Each number is 500 + 50 x the weight over the matrix's rms, rounded and kept within 0 to 999. Layers, rows and columns count from 0. Numbers have three digits each.

# layer 3 MLP down (transposed), 768x192, rms 0.0522, rows 77-183, columns 128-191
464508526463475428573590531504387533545534579419504493557522550482475543538572489508596436400444527422520520517480439509449466512503480436484515500592583491525467542413526570440567510429540496
475553521490600586586455594465458495495451441645421501543595450510486503494444429446551437456523567426484447501474582457552494406537429567532538500513460509560541487551442541515507575563461471
469498425452444489566547487455513475496505432550496536567544507455467497552433502432453403484571511439513575449540594488572480420540571438473483501447552512517469372506562522519498510513586463
507496414546489423588482444537466478571511547583512468542476491541519443467503425507502437452482584442503423452542502509566453492512462440546602644517411528560455547546506480467455551545514517
503481488465456543592425561511529424430511538420542463485506551433595360508469530453443585532482552474478504483573385490563536545600538450548484535550607432471456540462526460499528526486506565
517565470517587434468596526519492453531510520524486526503549466538499505523387565536616467515497507439542539450501439552451413520526526407490462488459513489557436417417506592471544521503525513
486544486577593472515568529519500566495483468432539427551427518480554398443584476530478428512467517573455516460446466517478590528486521437564544491528559493527545542490491520516479422517381513
474473474438554414500549471539460592448503526495497469438394430539428465467462490481457521551505485548510564506497547532557526544515491517552442539529502443486597450502502483575479606521580507
536513579559460527513495428494421520536418472466464454450538480563455505511546488495524486470628426523513461561537493564501479522505512495548503447557520585518472432501524445497528538514484500
504486493462539474405500527426440546571475499468447513531511496507471497420557533488511532480521462476593586480577464501649509502428542547475422488526612427469545518542438558539460491532424586
528562506555433532468526534503574502456456465460514429482513515526531536517499506613583535539551545483563567434476465499492550458524490505510514618496545498456556498552531445516561487495459442
466386469467525534481490516441433542467523420488509549448505458494466464469540416516501418514529522524575545547483490522547494420477498516534510522449512461495484542472523500476504543522595488
512513477439521549464599518490535542517560570576452587572616545487444507517466498496491548479487492555452477506519535543504478547497535498482489436464520516512485468513476518499538422434535473
581431523404519472562552420506342533562500511557522492584443522481503453501407446519413445428562474428522579548517515498572571484500455480482581481508419529542493488559464506572434447585519527
549527466528484539462501479488412537524521519471435445474574478548519528518507492494491459524426509540402511548469480513544426468503565576558413455501531424520520527567613578531586438489547465
489502483578578461597476548529459498580513455514445552449511516493575469510511412551605459468550525515527545490437438519492474466490483439512561530557503533523414512458454487440394493541537536
536508528493506453442467502570539458479526475517489589488485481505485527498507536488556497493490462482475447470533564373453467556435553502517536456537554513496576493488512488518475517490493530
446554555567562503508391574501530400464462509639466485473572545507631453510465421499448468497512474581540485422527486578481524573587525436547462475538660474438534596570438492496616523526580474
471605520411472511430541534544545489564487562517506430436512448470512534409526512464429525493486545543494516526481456461555511492455458578482486475545651585509469437478415591385506531555490568
587467535474423562561475409483492474392417501500523537509509496465473563454471492479472488484464514497531393520469453484547440446455537447553540408538404484521454563453451468513406557543504542
444485537427494636409509461459453488572518439548487570530522495474613558478553482561451470547560534449428492536531475597510455454497484533482479548539458529529544462394529577467484498535563567
521493534510486446489556499581497416559608522495466533488456460567537470534511493487578498444601589575582593514495539570478589466509520496480569475514444493450485569497427519615535589558527503
497472503529503528534447462485547458480512496547514499552500515426427504527484442478466414532483521486515478453483448495457495450424512514471470518529516546480446436589504553543433555441539443
416506500528558485541482497490538493503500439467572491442494490497481470609562478588535456423518462509572528516601520465490564544475548438502494560508506435537517561440525511468475403513481400
485474414568539477423444409419481459407439474405482479524536515534476572462463445482431548560529487493498438434554557470580480540485469507460526510517541569479482526444470499517489418509451485
472473526602469537569500499464480478493488488503523510530476572497501530463486463561471424547413456526485454422549629416471564510497557562443464501446358521511548554518521477500477485571587499
538560476448426373539572506562604581481594451494603444498561525418472538420476462539612528575625471419539542532520451511447535459508423524465556549576591496519498483444527481512548492485539532
476438449544507492463581521540481404479538506576422445382498490474412392572476520428418426460447516500477450555505491478664524477463532498495474577553470464604503448551535517614420551500474591
530547527475503447437473471512511422574393501618505513502449511524530449450582573484465521468554454569533462414513438565591447497490480484485537475580475516548535489504471501480438466436450478
385501471415400476544497453470508469571429484583493517421537495518505356548515542501431465482560477438509527488457579497482453512483547510567512540474463377509505562522449422454530526505511522
469557516432483515548434533480562499519521535590490479474536541418511443460461549459548599624509480519525462543500532517568503442567481474463494486464591436456424479476488571507502525530514522
511508547493443510499510572485446558460484539451452512453489452541494541509506438544563567466420549525541504476467461499475532470521588530478484555462504432424456501417479513565528505538490472
421457474473420491453479445507478548524576525481526537532513582442426462340394458484498568604475404417553664594525503445530462433503461550513580454495572492479556491542418430484502486453484659
447469505492483530607530542440514425397462500486523496531514477443470563517435559513463510586414501505429553480509504545517508501599483522446429480519528458519490590529542551420475512453562486
532469570470582520464558478524615528544467499591643515529544469491500559529550469543552523549500418567598585569542517448425541594476502552523533635461485487493494468554523473508377507463468431
506536520439502544460474532455452524540583456530462484571480575391467472470575502519522508533529474490414514461493504544506412519428482464549517496573472438460510527572558529511519548468518509
421468504422484498506538627532558452468478457470514505556485519572461593526409476521427479474485551514535458541511553569522554409477435542423480527360423509547458496551502515493431463479569494
439554517445543487581499574586560473471487494529481452542517437460543534509528462464548487522561513356600480540522498511459501442553509545481412451463494491460547498572507494465480562523519462
455585449503521542485579455492497452390532480490543552540497460554421543475515535509517429444504496479556559548506552448508495535502537530517475485589379548409546477483496543472478489533433534
476431455425475460438573554516501524393533497491455474500460531490417395501538471489518569448499460521482471470483476482457500456433540509484448403405513452555500506523569589530485560502520520
485472425602450489530558555531550508518536514436467531478423515438541567553496484494436555513533519530641521458475558472564555417519497523484492560471479456483600400552486484487490635508461495
510558479473529537535497557542623462527619490562429617473499441470494498532498468466523495611439549543442468516560523537578518563480543470471523515568530464525565542572587527514441496518467546
394519397486502422414499480581570423552540456630483427410535504448497529495546553575395469556449512472526465459521553484483584509487485529416598545480521545473499377426418518632450522465476629
470442539551484527553575484584536485500531487454451514557492500439569551560528466547560483486467570512523451492459469487476440459479432527419450463519476497529481544509516420417440496394453527
461523506494577519462499408505443522514525445439522573490524587413448511471512471480492515471455492505482484520523507528562561496468489432547506489550571554481499453546503481462515551553466575
586505499453459575554536391473518476508425494460435531448458455510498452476530395531505554523521560534514496508540531510581530452522548579558470513499479549404471423493433442482441421478475408
504481538505492638463440449537475454454571451503413602447521492447580437454515527542500537542525526536438488491563483487441468493474534536498524455541556518491500541525502576513475491483446566
495478503565476540489523558311442506480464497471429489541489536497597469504517574538505606445414464478549560578440541502453502532549394512474490614531509543484424501454419490465556476474462520
502461498457556467468417528501450578565518499406441519480524454555441633529401547429457489517496355502501519522457420543498434435447514506575451485474546517486528428552459509464551474527545506
539536417493481419561543477501475546488453551548484418492541477578511495454384591408481521540501536427500518580423598481482557524484413563559525534530469514527602437493466550465468529505612492
452521478477506527503473494545396496595508527463486570483559521508456518523456480511538509493544550541441487529586499536479482507517513521441518492434573509458443466453557434517429465501550465
504491510501530538515547372515437541443557469597553485498513488433518422536497537489454541475465510463478476541476483505448507420525538584473566460463563408415542485527528596465552412477460456
514408431502527475466383602537563481627547498452559444543459587468555504630443451472406481409459509407484463535584468499587499516497433495596586474469577484520483431519505524515570489518474452
550541568434475498432449497404485562501495548478527509519541482551393469473567551549570426631540523561437531499547590472441549473446510450545479491464520504482456469573484482534548483510513440
523574517473497546495513496625465456450441547573503617468486472558477466478431473511506546596477564526544456433493451451545487499539542586541513595546500386535510463472582458417515555383535550
495563519453383496497474554498542395513553546490464602496498450480500523522483522530476452474513584521475566477491470590437554537570552436411461489546451408435482417582493475509612502503477540
425593468525466519566491510458415487492536512614527496553479468446464443515522498460603531523504479506411453521472550500424503522497489493511534396434518489487512531554486465532472481448582491
449589497569473483380464513462503436470561494461590513486477504537572478479534529530537477509456473467473482479548421438444483508576416360546485433590567444522452546542433550614582483471401542
515547523588521519516462540507558514471539571486493534401578448481573432447531444451549514449430456493573428464570525445475462474478540526530567459561443456469436651477546504516488555495526507
467522440463454484415530403461360500517419374518518528517475497494540522474564471624453462503495483498490457506492602474538434473553472570385532480480498520469514469541468466511532489453414485
436465503553548520409553400452544506513550467468456537560585551499481577498537488490510456585472525543458481492450499491483480517481507526530571491460484594475538572529515495467467525499538454
515566489474513448372442508528506499510450458581411456484503505575515496498556439473538471477565495536510506467397596522576583455499431525511500427528444491426474529529517492497498483530407379
491484587631497533485546497429476492453500518503575522520469480582531451527561488592504423505424521534488514448599485558481525400517516432521579503520511480514521568578436535528503466489470549
446457482499508425528556522550518539515512542485513479472496485401493451548502448522483540420456530458497476489459517535496528503469547497461563553553567534509538484506502585464518550535514492
552553437413559476427532574437455389443503470454476491425580495467550468457427533532548540554431488432359461515474500512408445438507432447442404531439417554566494459461563495450474481531567581
573539472463440516577589420536476564512644594409567463550477500484471525458418544564435603363431556513392429469411514464503541516463591554491538541421438525406629570535424697613472502504498500
475472499623488535529447411424482489487584622495462471545490536580525581544414549461489498539498478576493521535538550501525531439545526460584441538546491509515464474499484555420548483485440523
475479485523519503528458475548564491547529574567491488467480439558520535537487511473509450504504565465442502550487543424448569484524529452468479424518604519556593574483510480451474490566361542
494578525517483563531509400503537495540483512555478411561617501494564492452373447469504496558472448458406464522488485494498495585406485554558481516534465430489511455481452597514489546472616482
456557475573515483486552512465516451626597487449510625572389455476524615522565560492500480490543601511559524474465554491514584510534457461516582558471477471503550427406517483462542504495510467
558447507481502583486465611516362542542490707488566489489447445532505437496488478410461464393474487444468501547525477548528522515517531437570489493629507556481415520516529526474632489453489446
574525591501498487500509481508578471549491562572501468479585544522539487455465524440576449453457489514501456538493530435481378553484631545531492518545561564558520570462489424395423520478530537
531552481430493410556409424458414455478454486461426585475408478583459475560493523540533602476582466514495516445554468532504466462592565526502541516538492469536500428500474478414486487481508470
475460531518466561420489457530522453461485459457558528504532467457485556515475510482490497510533497452419550492540486546553513531407443491578478417453500540423505551508540463509421552524522410
525522526556561535463466512363464494510526603493563514492398462544519492504530462563440458622591417546444542472504410492585483506372411458483435501505546454494535530432516520549562472550488444
585582464565417495469562532479464452385494501586549482410549552456499558426448512560440457459534553481517602509441469473573432439483440479533448577532550566419535451408484491573467456470540460
472458479483527646564584538391515450503515438508455581453465387429493535446446520576529547553412570466564525498501469473544437458475523492474540574475553441437572495542526556509534543593507528
540517545489562535491495466537518632505517480416519459436530499565510484500525458479466420560560515516457487481517599494485478521517435464519510541442465479506599518494479505501502517580518439
500482609460517451562438517538492488526560451546555510601399487521497442469577524596496580479500483489544459536565454534475476469560543521475526464519501462508570431553525457479462496537474470
479426506561373541445570490562584528606573579541439554463494545553535523555509543492499519481515516377498505484449580424512430500507508583487405447538463540495518466567466490416498516519531482
477575557566550591577471566498478471483446438438529526476547537468555524617461540480411468407477536488540583553504461479555508509439427591425468549482487528574516493596521431553554452523508566
500441485469490558458483497535497372546501574483496477490448559521571535512568541424502568445521600509541482540510506503565538510431540515491572473476532464482517434544402546601566577481439529
503516454540483521493502559516433490592575505475434474556490470474513518476493525502532526403520474517545449495511465448457497482470573469587491504497564471525526457516587535435568560572494503
483501545469518395411508403521554497545465508451493409459469441498511455501455560493499565589538444336504630358632526559523506464422426492508431525456474484497492509443519543415499591524499539
499432453543460465547483543447512421481494549493479464481492516447516496522513565474504460453481543565496611541555534436508371485481436458516512511477505479458526342521455389398481514474520509
380419542538507478599516436517475599515519535468499559520468463528574570384519575456609493550532555483464528487488497560601485407521502470549571489489554536421459440449392506503566515499537531
513450411449544545513486503515508471393430512481498502549547572402425563467463440464482477468482512440450547495566506552456453462504545505554447421425528565489500556611482512473512551518560433
548457446515460565433515450578477535478496519526526557511483514449546498485485542505407455500546519422487550581525541599397508436562466473445506484528494511500564462539464523438544425551482552
443553459462471574527490461525492535614479473523421505490430511558486484473562557573527489439416484543492486585576413494558460455435446443524516483481519550511500530507500483462484452504401432
425463551491450464496440611571477477562484473459558496413613461514545559598416484589507489432523488435555533539544509526550507508542514435497562502419476507463549521565511473608497490420591523
573580482546493510593468476468484498555469473487500515511450508411556453584542540443437491449573528494495471466520474527534521488583526400575497556539518499550430505517464486541484558469563480
518540554446462467493499520467580541503523501531510560438559555453568474455473501495449430357355508369403524471445524456555648526443475508546496497470554554470486601492468535520467395551562514
473502563517447572480491532428409447452568482375491437457479554478492562467495536500516499529533554447571473461565513448425617461536470545450578476630472503559510502444448490570523465412499496
468510550517487527576474373586581525434485523526489452578516501575511381492371524519464414567452438547600448586557500532496531502502494418514540477453483581465481452501436346513468570515439492
531422507478554432676507524434537550468494489512455581498522469526533461542527503468514506529495448494458547476484487486527459460561453447607473493469385428446501488464498479464545477560494516
433513561458515533374534529455522531487472520577492389405571531446471598437523496515519538520588456483435523530561478537575466505558454584514487463500499569473461563522527500561419493458480476
534526517441474460424402468382415540556447499439431551533369561520569606418479457544552478583444468427540599489474440511405567539501576584512505487523411420526550569478541486524564590605491461
516520503464497421642527489477413501484360446549546508386449400419560409498497570416503491506495483496590490490514529545493506477428546563481434542432539480497480427409530466547478539553589595
395475428532566478575527522527473448515491492453524448557512553478451502468423517439501505425459523511413547450506494545477523499527529484554523621536557412546530491378491591468535552440420479
525566430570458549513502479476454509471473489558499554517420525471553420524489539541417507488518460432515547568548458460472471558430483490505472457553483527542461434527493512533450517500556486
508495509477536555530486529469491540442536570461562544550522469491444504509455474560503525468527452482496550536456442465356465478455510526517478385467445444554472506572541517450534420558487434
513523529511431555522543406552491514499391503614609560535479407553477513435533525443493490564486491472545642440534494514547477592479398510537513533438504503625440441487474379511426449479397463
487482490463540471511478510439440499418411488480462588483513473600530476473475484425535502470486455439483500483536540522556526459469502480468539443446420450480451482523425449422486483526537593
469501392571460481574427483509594526520503392461563490446546498536417507544493559554477488546436508480519486505470537451493553440494488416512551532450555406560510466476490504489472444440384467
589544469480552495496524423477521496439352593474476464495513492557559468480484519536430442488518474479549558564476402423508501454434497516579456515442453518516460363506440482437477518492481508
520549632508543478482455513586436487600472449466512541360518524515459527545481584529514445543578524437538410526535586469495468398422508523524520566482493448565494485544535444451546510480493580
490577493579427441502510522362538580589500481565589472463371434471492518511559493560484533503412474497506569565458486453468502516573538598395505538472553508511477488447518533510593467427544524
# layer 3 MLP up, 768x192, rms 0.0521, rows 78-184, columns 128-191
508410565474540601460571561463461496537573524509562475452536541500434557475567484506496474513528379557552426559593506528544494564525449584468544427476467538503462476430420504570557478480478494
547494458554475455451495504480486453487450512490502524523412572415558516456552584485478434473525489416472554409512487581433471415500465513492556555460503543559401552515444525446421523418504543
561526494545480498447515531515459573542487421490476527491487537496513562454461469543437508435489481563472625419475421519531504479490476533493481491478421476476435442448457490486520402481445439
553471618531497538556507464550533574540511494481513432566528464461474466529422451534492512548490551545412553432450503527537521478375383508501586591536425483397503478477443535441588508463456472
511441536458508531560534390520494580483513522448595490399523551481540594530551492467616473378549564481540510541527512567499477442519457561557448489472552478560582611444486414515491539554440604
496517478587457444462489425502465493402460526638533433495411458507488607514494517528421504487426427366466519443515485536457543450501503555587381502535436484460600471446432494465529498558514533
432563476451504505473428476510569530569480474557520493417567457513578510527421482539480508496518433540374532500560558555491444531570566490467498457447556531516487570471506383509562539520440448
502507543600475598553461554458564475491539508571448480430531511522451454612488527497491505511396503476428523528505511458477495470449564523549544566468490513529468532385399571546483433545484472
490638455425571516447505549556543504469435504575573455520467376494417506485430512533500478536447532512501433511509471521439567448495455504508556439464477544488449453419512539446456411574486509
383425433483499579433440436527501537527415459502471476462431515524452473434503501443396465433496507419492455484484492584407458432466478543519625535500417486473474524462415522623421497474457467
518475548480608538475396503487557411497567440503545485497476510457478497417527632462494522539416496431496453468637550507491471444449462609481470587573526516481357464442488536556518566542515512
577459563535535510582489465407478488540416454453496465577495442505482560435559432433492463538508611488620490503436504489480507465497586488524586585447570533466536459447548506444492495555539497
509526541540535502545472498519558542424519578456476513509520445565591518513480570571468501529519488601467445394466593493423460526549447513435546515491495418615484521434488475490445502454518472
555512521421548514471498459515480455475448487537514554476393496428477502504610478469475612567482546530501608442473491498459539529498522516543546437427500516516492489405419543459501444463557532
591520500569503531444500501390458549522546427477576503557515486501448518493534477543472518551470537463478478541545541509466554591556531490487504521509554523566599598590509469533624452433506562
494487517462538502579539475472494588557455463465531487476529433501510447540511550504467463550474534442520491485442522532512502437507501531466514529519553527471459509520463563570529531566540485
443470494481421489426514446611560548559541486544541477486540451554437486518576524501382524554476524494565534437478468488530503497459596690556411436554489458451519558543501472504448517554529464
573435572509445523509545514491558456414597414515481501511494625506470467555489484490431405620460542431400447576435590566495467503487515582502561459500441472516511534525474475534464470492464490
447458424543527450462507542514461551578491477544469386514481511523565483502493484430559560500499473477504538470514515471490528552531428520514458588485528480490559435508520519513538501493494465
530420475520524477511494420467485613530462439419513488517477482572525572479594586505496511529564515443520585522503540483513466457473620515521545537462445477550435482524510456447437418566491522
495547554531516532480489502570544519492452445577579518393616485460432428531445455426525530533481463527521508461537485480528527502505471509513510456560541500459471514545532586417502450442495478
462474477502517451465504526549480433518444484454462446450470535476479534449500494532563545524638439440446485463535593523552490429606491455490472500547462462484571521487507580448505517458465469
453481508509596489459488475492541582600517541521484448485396511473547476488486426474458462540420592413499527533435504485535383461499473469483448455507555616536483607555452577539525601546523495
336470545451504583483476486490537529535513445522574537548480513543506528525594440515519514516466403585465480489513554418480498493478433509588570558534506470503484547536535514490592445520462503
535472547487469466601475487507461568610490484637561474506491474498476534578410534498473499480500567479466515458456476538580465502460508545463535487492422519427482499443554514546407571553545488
468501567615466565509558432477530490498602445529510444394553547475525459621470478525559520509431485545487528530407453473465467397582609458545469438394418470522484552547463572560593394503477393
588577487498445461510428437520432590434479477554527471562461490421490509545538508519524465517532446493529475500432549504398551506494575551506545404483490505571586585410516520469463544475430485
451618502463479505525529587516500570469467441479468450446552527483445550475530518528473466465480488514482525492613520414445511487465422572539393502470517501460423481512476456496497545474526499
502483538445574569508392512443516619458485514508528420485516456523459431460437526461515492396462526479491519498559541480446500518571512564453474399517427535435511475524505531526434485483458465
531530473549514549545447358468496443461422369598529499487448555518514471489485521426539508469475506566461454544421396469432543534445434477512530514513467547488559489473536457501538532536474561
491426500554527475563422445437496474571541530573500538495449590528462464544498480494488454570523513454556460472481531466543469489458501486558549461519490519515493557459504455539463468481453551
447581505484456418450468498538546500508605483630531541460471534473485449522507606470567566569484430428416626644456470451533489525566568554611535543480475578517514490433468561438583427482413549
531453525500547469593473492518445514517563560534530601579500607456526424451600491583506509481510519528459486456521549465486461400527507382434537528477490463581520498417466536520534540507531471
509478523546503519571478531427600585558417495493476497439407478438489545484502472503491481482453589541481557411571531489529504477406543491503565447458477591472472592389468556409442498550529437
522441343553540511587541479524502470528471544588513419443510486452548506512446539508542504519410563444499441504430500473578531458531541555526472552472561517526499522548489485524452560538481517
520517479504532541465498405534420482504448442493495491469512522560443498586501521506533525502475528378525419455469503551577478495494490506392473459522419480460504405499448496418441569461485507
597385577547480510497458454487509507478582429507419581453532552527474481397411564456421486498433495569440540609500524551458547506508450513519509494510433438595430455486462540522548497514476383
489471526468451502558449444553558485565446434463572476450546512420447488474516600595516562487394492544507508491494526480491542561528462434562526416504554550507551554615459418552523561551575437
449449539559524520457445483551439555489478464542606531574560494545479535382539459429503468502523518503477524479536583521491493467448471586473439491501472525436521448500393494447520565478412561
554538376451504499454560577515448544488465427514540483351449528496476567470564531450450511560515529518518508393500571465587483536578512493472465493448359489488526538530551595521528426525558518
589517490545505497512497505449447486526338492517511498453552476412464475481574519548462527491474469456485547566465514504526517417569492575435481540480505518460436459475520433550507423637503506
645430470418478419457529446634501470502536461495516490538529517498458399445492442414477517409476492471456391501469486517564460471457523485404483528438554408537503463466487562501499499418478536
527522476427497482515446432432396488437545446531524539384588463566484446474541485468501498459473397417497536545542563509521488520531608440495546511540469465446585429499456556531542459507516507
444513552569498534497561475476509498508442479533544459426486532525473536410463566433453510485510483471505423518532468530440580558477483542499511460493463503462604510540457435409520512440409569
518403464470501449464472532570508452495461458548468481506434559539469496478494448520451468421391418532557533455511527537445506409478458448454502474438466570501524504459541561535475470559519398
494503476458546494511476511468508429445340486501529462507476580556478566480490428427538505552472517554492532481477486512480525461469500517500435554438528503504531511582461475523500401557568479
513497532489496575480441449514561562409520507524574494481531525473398572545503437471515469486522503553522505455566438484580565467525508433570584530467429530507591489531475475379472560472546437
425491444457478499406497579504527386489527454469543543501500462496436464553457519385439495464569453429543507535493534555523529478534578557533465523510464484573525418545586614484548526583474511
497580544489465514508463547548502473514514495429502446517479536495460518454488575552514490533475566497515626586511504480476551509516521541436495461436535471500480485501435485544535506533492507
524544520488529573457588646499524414381626518563570511467498446482462491507424484455476517502490490510492490503541523477497589483564495473541485562512537441486562680437532460466438605509507607
533505585561461490606461415519477550510465583492457369425495491533468522574496561431533571430525475471439548461432480529512381532500526490451440510474573451440501530462481500472511560616594384
524393520485484576422523489519564579550502420580486458559401563416521543439410507523556501620369551468633540567468668410462407488612438492472474510467468477503521538484502516577511497449566488
572402479504533497484514404448522653550496485477479484516513542513542556513531437462420529477448428498585519554381460476503497549497577474368647570494441599559471495542459496511485559508467493
484452509540549443536493429535479497419557500492506520567573456472461502495520526506510489452424511538377541519478534429465509472528486409551511315525543484574449511459547439620429498513489520
562486486501565471534568488561421554481487458459456434589513480447420513526500517509487465453550521431502542504505569435466445509505482492502515504495406467505519438505484500509474584589407466
466449550524511492427377555472481500569544448517502517600588563510511564450547499524432451497541479556418494564489522607553481511578492504541552421514470526503445551455521518529503417514583533
519442507496546567533509506540473448491514443577456452499468476413459483475500609463443443462446447523387517557482585586467514567605549556464538491523501458468484470557481402491539453506495475
517461461442405480437584468458495481559482440464536493474536535515450538516590500438531474545554558556492470494532460468467533519515433496515508544473539479576569418501413427418578515436579482
488409397523514469524501503560547379527500537470512528502520574434530530478460535485540507535504529475538579499532433376548500546413471543485466465570475535447495487585480472459660502515540578
489500508482563524423473380613498494499490505551456504440487556440482479471567481483540560515509538518502474488556511427508452525467486437484494471498507502481537444564492497500530569548513473
510466456508551512586583508591480552506579561557510446463525527433511501570461502462447563446480554508502516540523465428459422545468555454492501449491614461427503540558566502499567545435465641
540620585624493495553514484427474616597511468561594494518432460567517468592484476487536541543507581474392593546431534568494503458584614575489514473512455591420583520479513558605475551478507518
421504476498406461524449449443450528520353512518529518457523537488555472486452511447471557489428533567531528497479430519538583569528510512379476482473529469495541511495534483580454508478511459
583491547550400490499530485542523460495477522532486541529485534561454535619556527458454373499567390518535525512432559506530512507594524590383542539584416442495604464531423523515587502492497475
547571544541513534450535406429589558510523487405469547388522484475467400500443487518543592520578481591607597525468520500407463524399463360555562441499517491491622425497356455481426578428589506
503462583470476406466414519521411512474476486494421558537454532498493500495543499469504454451540513514449465457541508555506448426483483558508428465488569575428484560476560524497439471478517486
554536521528465440506557461483444393585425492463585600544371523461407456484465432457572557488566417499561495561488447515493512591483524585525494535481569484473499512451448514466479419497442476
530526492464490450440412321531504533506497494557424573515452541521507454500545496509504494502469443450430451472446511508550500465451499457508465490558508482574529421514469573517505536523542630
426479560416474552428525462479532529540512587569577535521505561459505546495605504373529476549483498483468530500522464554500559491540465506517483460518555500436449550445442469437614425493520461
545495427462520551529498471477492542527432562450491459420468481474562500481410454397547566459549508505474526487479547467508483511485504408425460530483488428503509510418557542481459484456493439
457462435553511542476503483484423535460467496498471416489471563551540529482581490509525504558581521584585432416474558558488567477490452496462548486452472466497466485530446475565560531493517403
396521479561471473483513422583555501525533522543504583511617460433477493480500493430505462571504475419498482539505530457537465517572449442473499496448484494416375497535520517535473492603464409
559525489512519584480474509484495552552546533511498519490536527475514494520530491551468563466439483527446509598454500476453523485593505527443430583576492468509449491468478486611492489563513475
502471519485601514445486489601431466513533457520478520526490572538457529437509441431482514503433491503505501454498475523453463557599501482511547436509439497485522514457533520523424581486496653
444420513501684495501433512518454501512521512455475526520462482523502555411564526550495523524498604569468488462554467457501480522495467409424560520470552449486570549598522396538525506571522537
591488445549467562458502560494616499524476558531535558548479524527477453489482558469532572494402407529434454510550563493522448525490438457440409543508506586527438504469521573523430427529464510
477522525450565495529468549469508597491499408444452458459424422556473534523488496492486468453554487518417512520487586486538518569549482511455512450452438515526609470538474550568430535554532529
454542498540513482498486516556580569463433432505527585376560501536392453449509450474491477492488584587515509478544399443399527451541520486457447519481499431452473461518402498512429583409514540
428513494513491512603454488491531585577504481506488483429545515515474511473491569492468467549528439478497612469490531454438494512457545544434582572537606469470408461543465468567537487506504579
573651442523523500473443487492503552466546432559414537513493481490541471404570460432494448515489504503426441586413509418530585538407530553566451478469303528410544524460506571567488509491441547
496528509562422489514458512497517524548507488486498481465452503526460457492459418523549507464440496549543550505506494494513475455536475498481451495544405540514611580512503513533436453608588528
456575513506550455507506490561553627483479455470497507471469527502519489506582496447511436573555518502436493635529474511446454541488392538500491486542527509481492501474477526495531428475464555
475488398488511554480644511560474448564549489516477544552510449422410481481564436480434512547596555537470495525611452486500469501526663536539439480446534483439507543511541538472566440503490543
478479481527457477497469454485470462539503410434506620515431465476430515516407439536522468577498491554521489424502544549589528505586538522415540469488496464569556552444416534455563536445563520
467491549507554492498503494458546522507538456546532519509417528507494448527590571525529520532549523461440436494497539533488563566506434601390527457539406567544566500565465518531470438439465488
491570554495511508465532496559496561517559439590599485538523463577511542492470513533533484500499416467442529515491422547495497521449432562472462547431384432511456578466389464524529500498474411
449496410535470480447505575497422514590475420503492494499536510573479533533500568473475581438461528514631535530464434517477468554497504539507517488461495465459599478447513526561531449438426432
475459509587543551418487471486472585563517491616590535533492509528432498506491427565476508493424553541531499603525558365492445467494468446416583594588507421369505398513451499633538483582448482
447561449495459575480514501524432611504574550487501440435415574552519459473438491563432524368484591494504466504486447392552491592470541555506517476504511479517514408445409490526445426532425501
447550455542499517466524452589430514523520381604484497581458486533497538526570470442480483454523495484489510504548499542525494473478535449496437530510452412501522467512531552545563491528459504
485502458502444554537508508570469440464600516524545525450500482533557540439442461532381585537528488536443557518510528552547504396581567551593603447550506592551462452422506537575494456504537550
457507495557493593543505493522469469541506465448501504506449534477487448518601445524427475538440520553465524602543424465459546560459516525574647554384513546449501495502476455470518448485468542
544464486522468479559548465575377472552400485555534505495469475482442382433444436396496498478466486545597482574468535459484545524450365590481470460434467560434384537376447458433434560449474497
530509475483500589470556480486518478557543473582512473507544464538539492467515504430439512659498561542497554544537545526499385458603479414495467422539533493513492542543509576550495560476480377
472447435585448576489541474574492473487501498503517532531525564575508432455568632501462560494514440532446530546502485508532487486545518495508645515480503514543578496543419471536525497422514518
557485458482518447522479484406428486625498545470500533537510510449491533487441473468485496497476420446608547455413482540402547501473521599450422441549541460558439449467499560458466578589535443
528366531488480567476507410522541564526455376477571511556523427422519468525454476469458563438555476567482461476621411526544537514466534497547462554543546475638633439460507482525421358442555536
497503490486527427519512418530518489550483443598561366574496461510502499636575542501472479503502559569478551491521568521571497474468480422463510509447591539555493508534501537490521478499516475
479479504529512435468562457531484437499574500438507491597538424495494550654520427544485396564505526586427555509446496509562559454547510488502576483570599451489496527473411509483521542455406471
458567383478515470423463489566535510555436418589469528495425492489535514517442552526493533487489544503386432519492597463484549522510479480516556443389464571543421615575432514493556551490497464
493406614539569438475503542564544437456551528629487571486473520467620563463531526419437485610523597548451502523492486571480504477451469458383541536479513500553539574435443567444436553468485475
563545529488517586474518612465486525535508480533563393519555515440496525591559391524477617575508564370535582564491490513477494572505510546581431510459475499495521539506442535505515584466496518
557504502498484487522497513451490527401472560454530481494531364397512421510499542455543423480561502399544439505568495572523538574586451438462470426594501500496436498392485517495525549492485523
548440588608600453517558508536500505568471451484554545545512473540506572500533399453492499472505500438510512538462452407545544495530494552470516532508476466518440498398523548485458523496543448
475472500465470513518501584466535592552477518477507496532495525499475542425537518451480562514553544523508557611465438545483441477397513560504551531498494481487505538491490529500524494555443557
578507531489402544458472602505468448465551464451447495461584473542473460486479464486450559435539541523412356415529454426529480501462468567544537431488625540572473564492545533463558514460392485
474564458447442558433393494487508526573463515481584500498462497442521428507574525438511486453482551423537528602552438466499535442480521504574517546533562352410512458431493434530447515471483522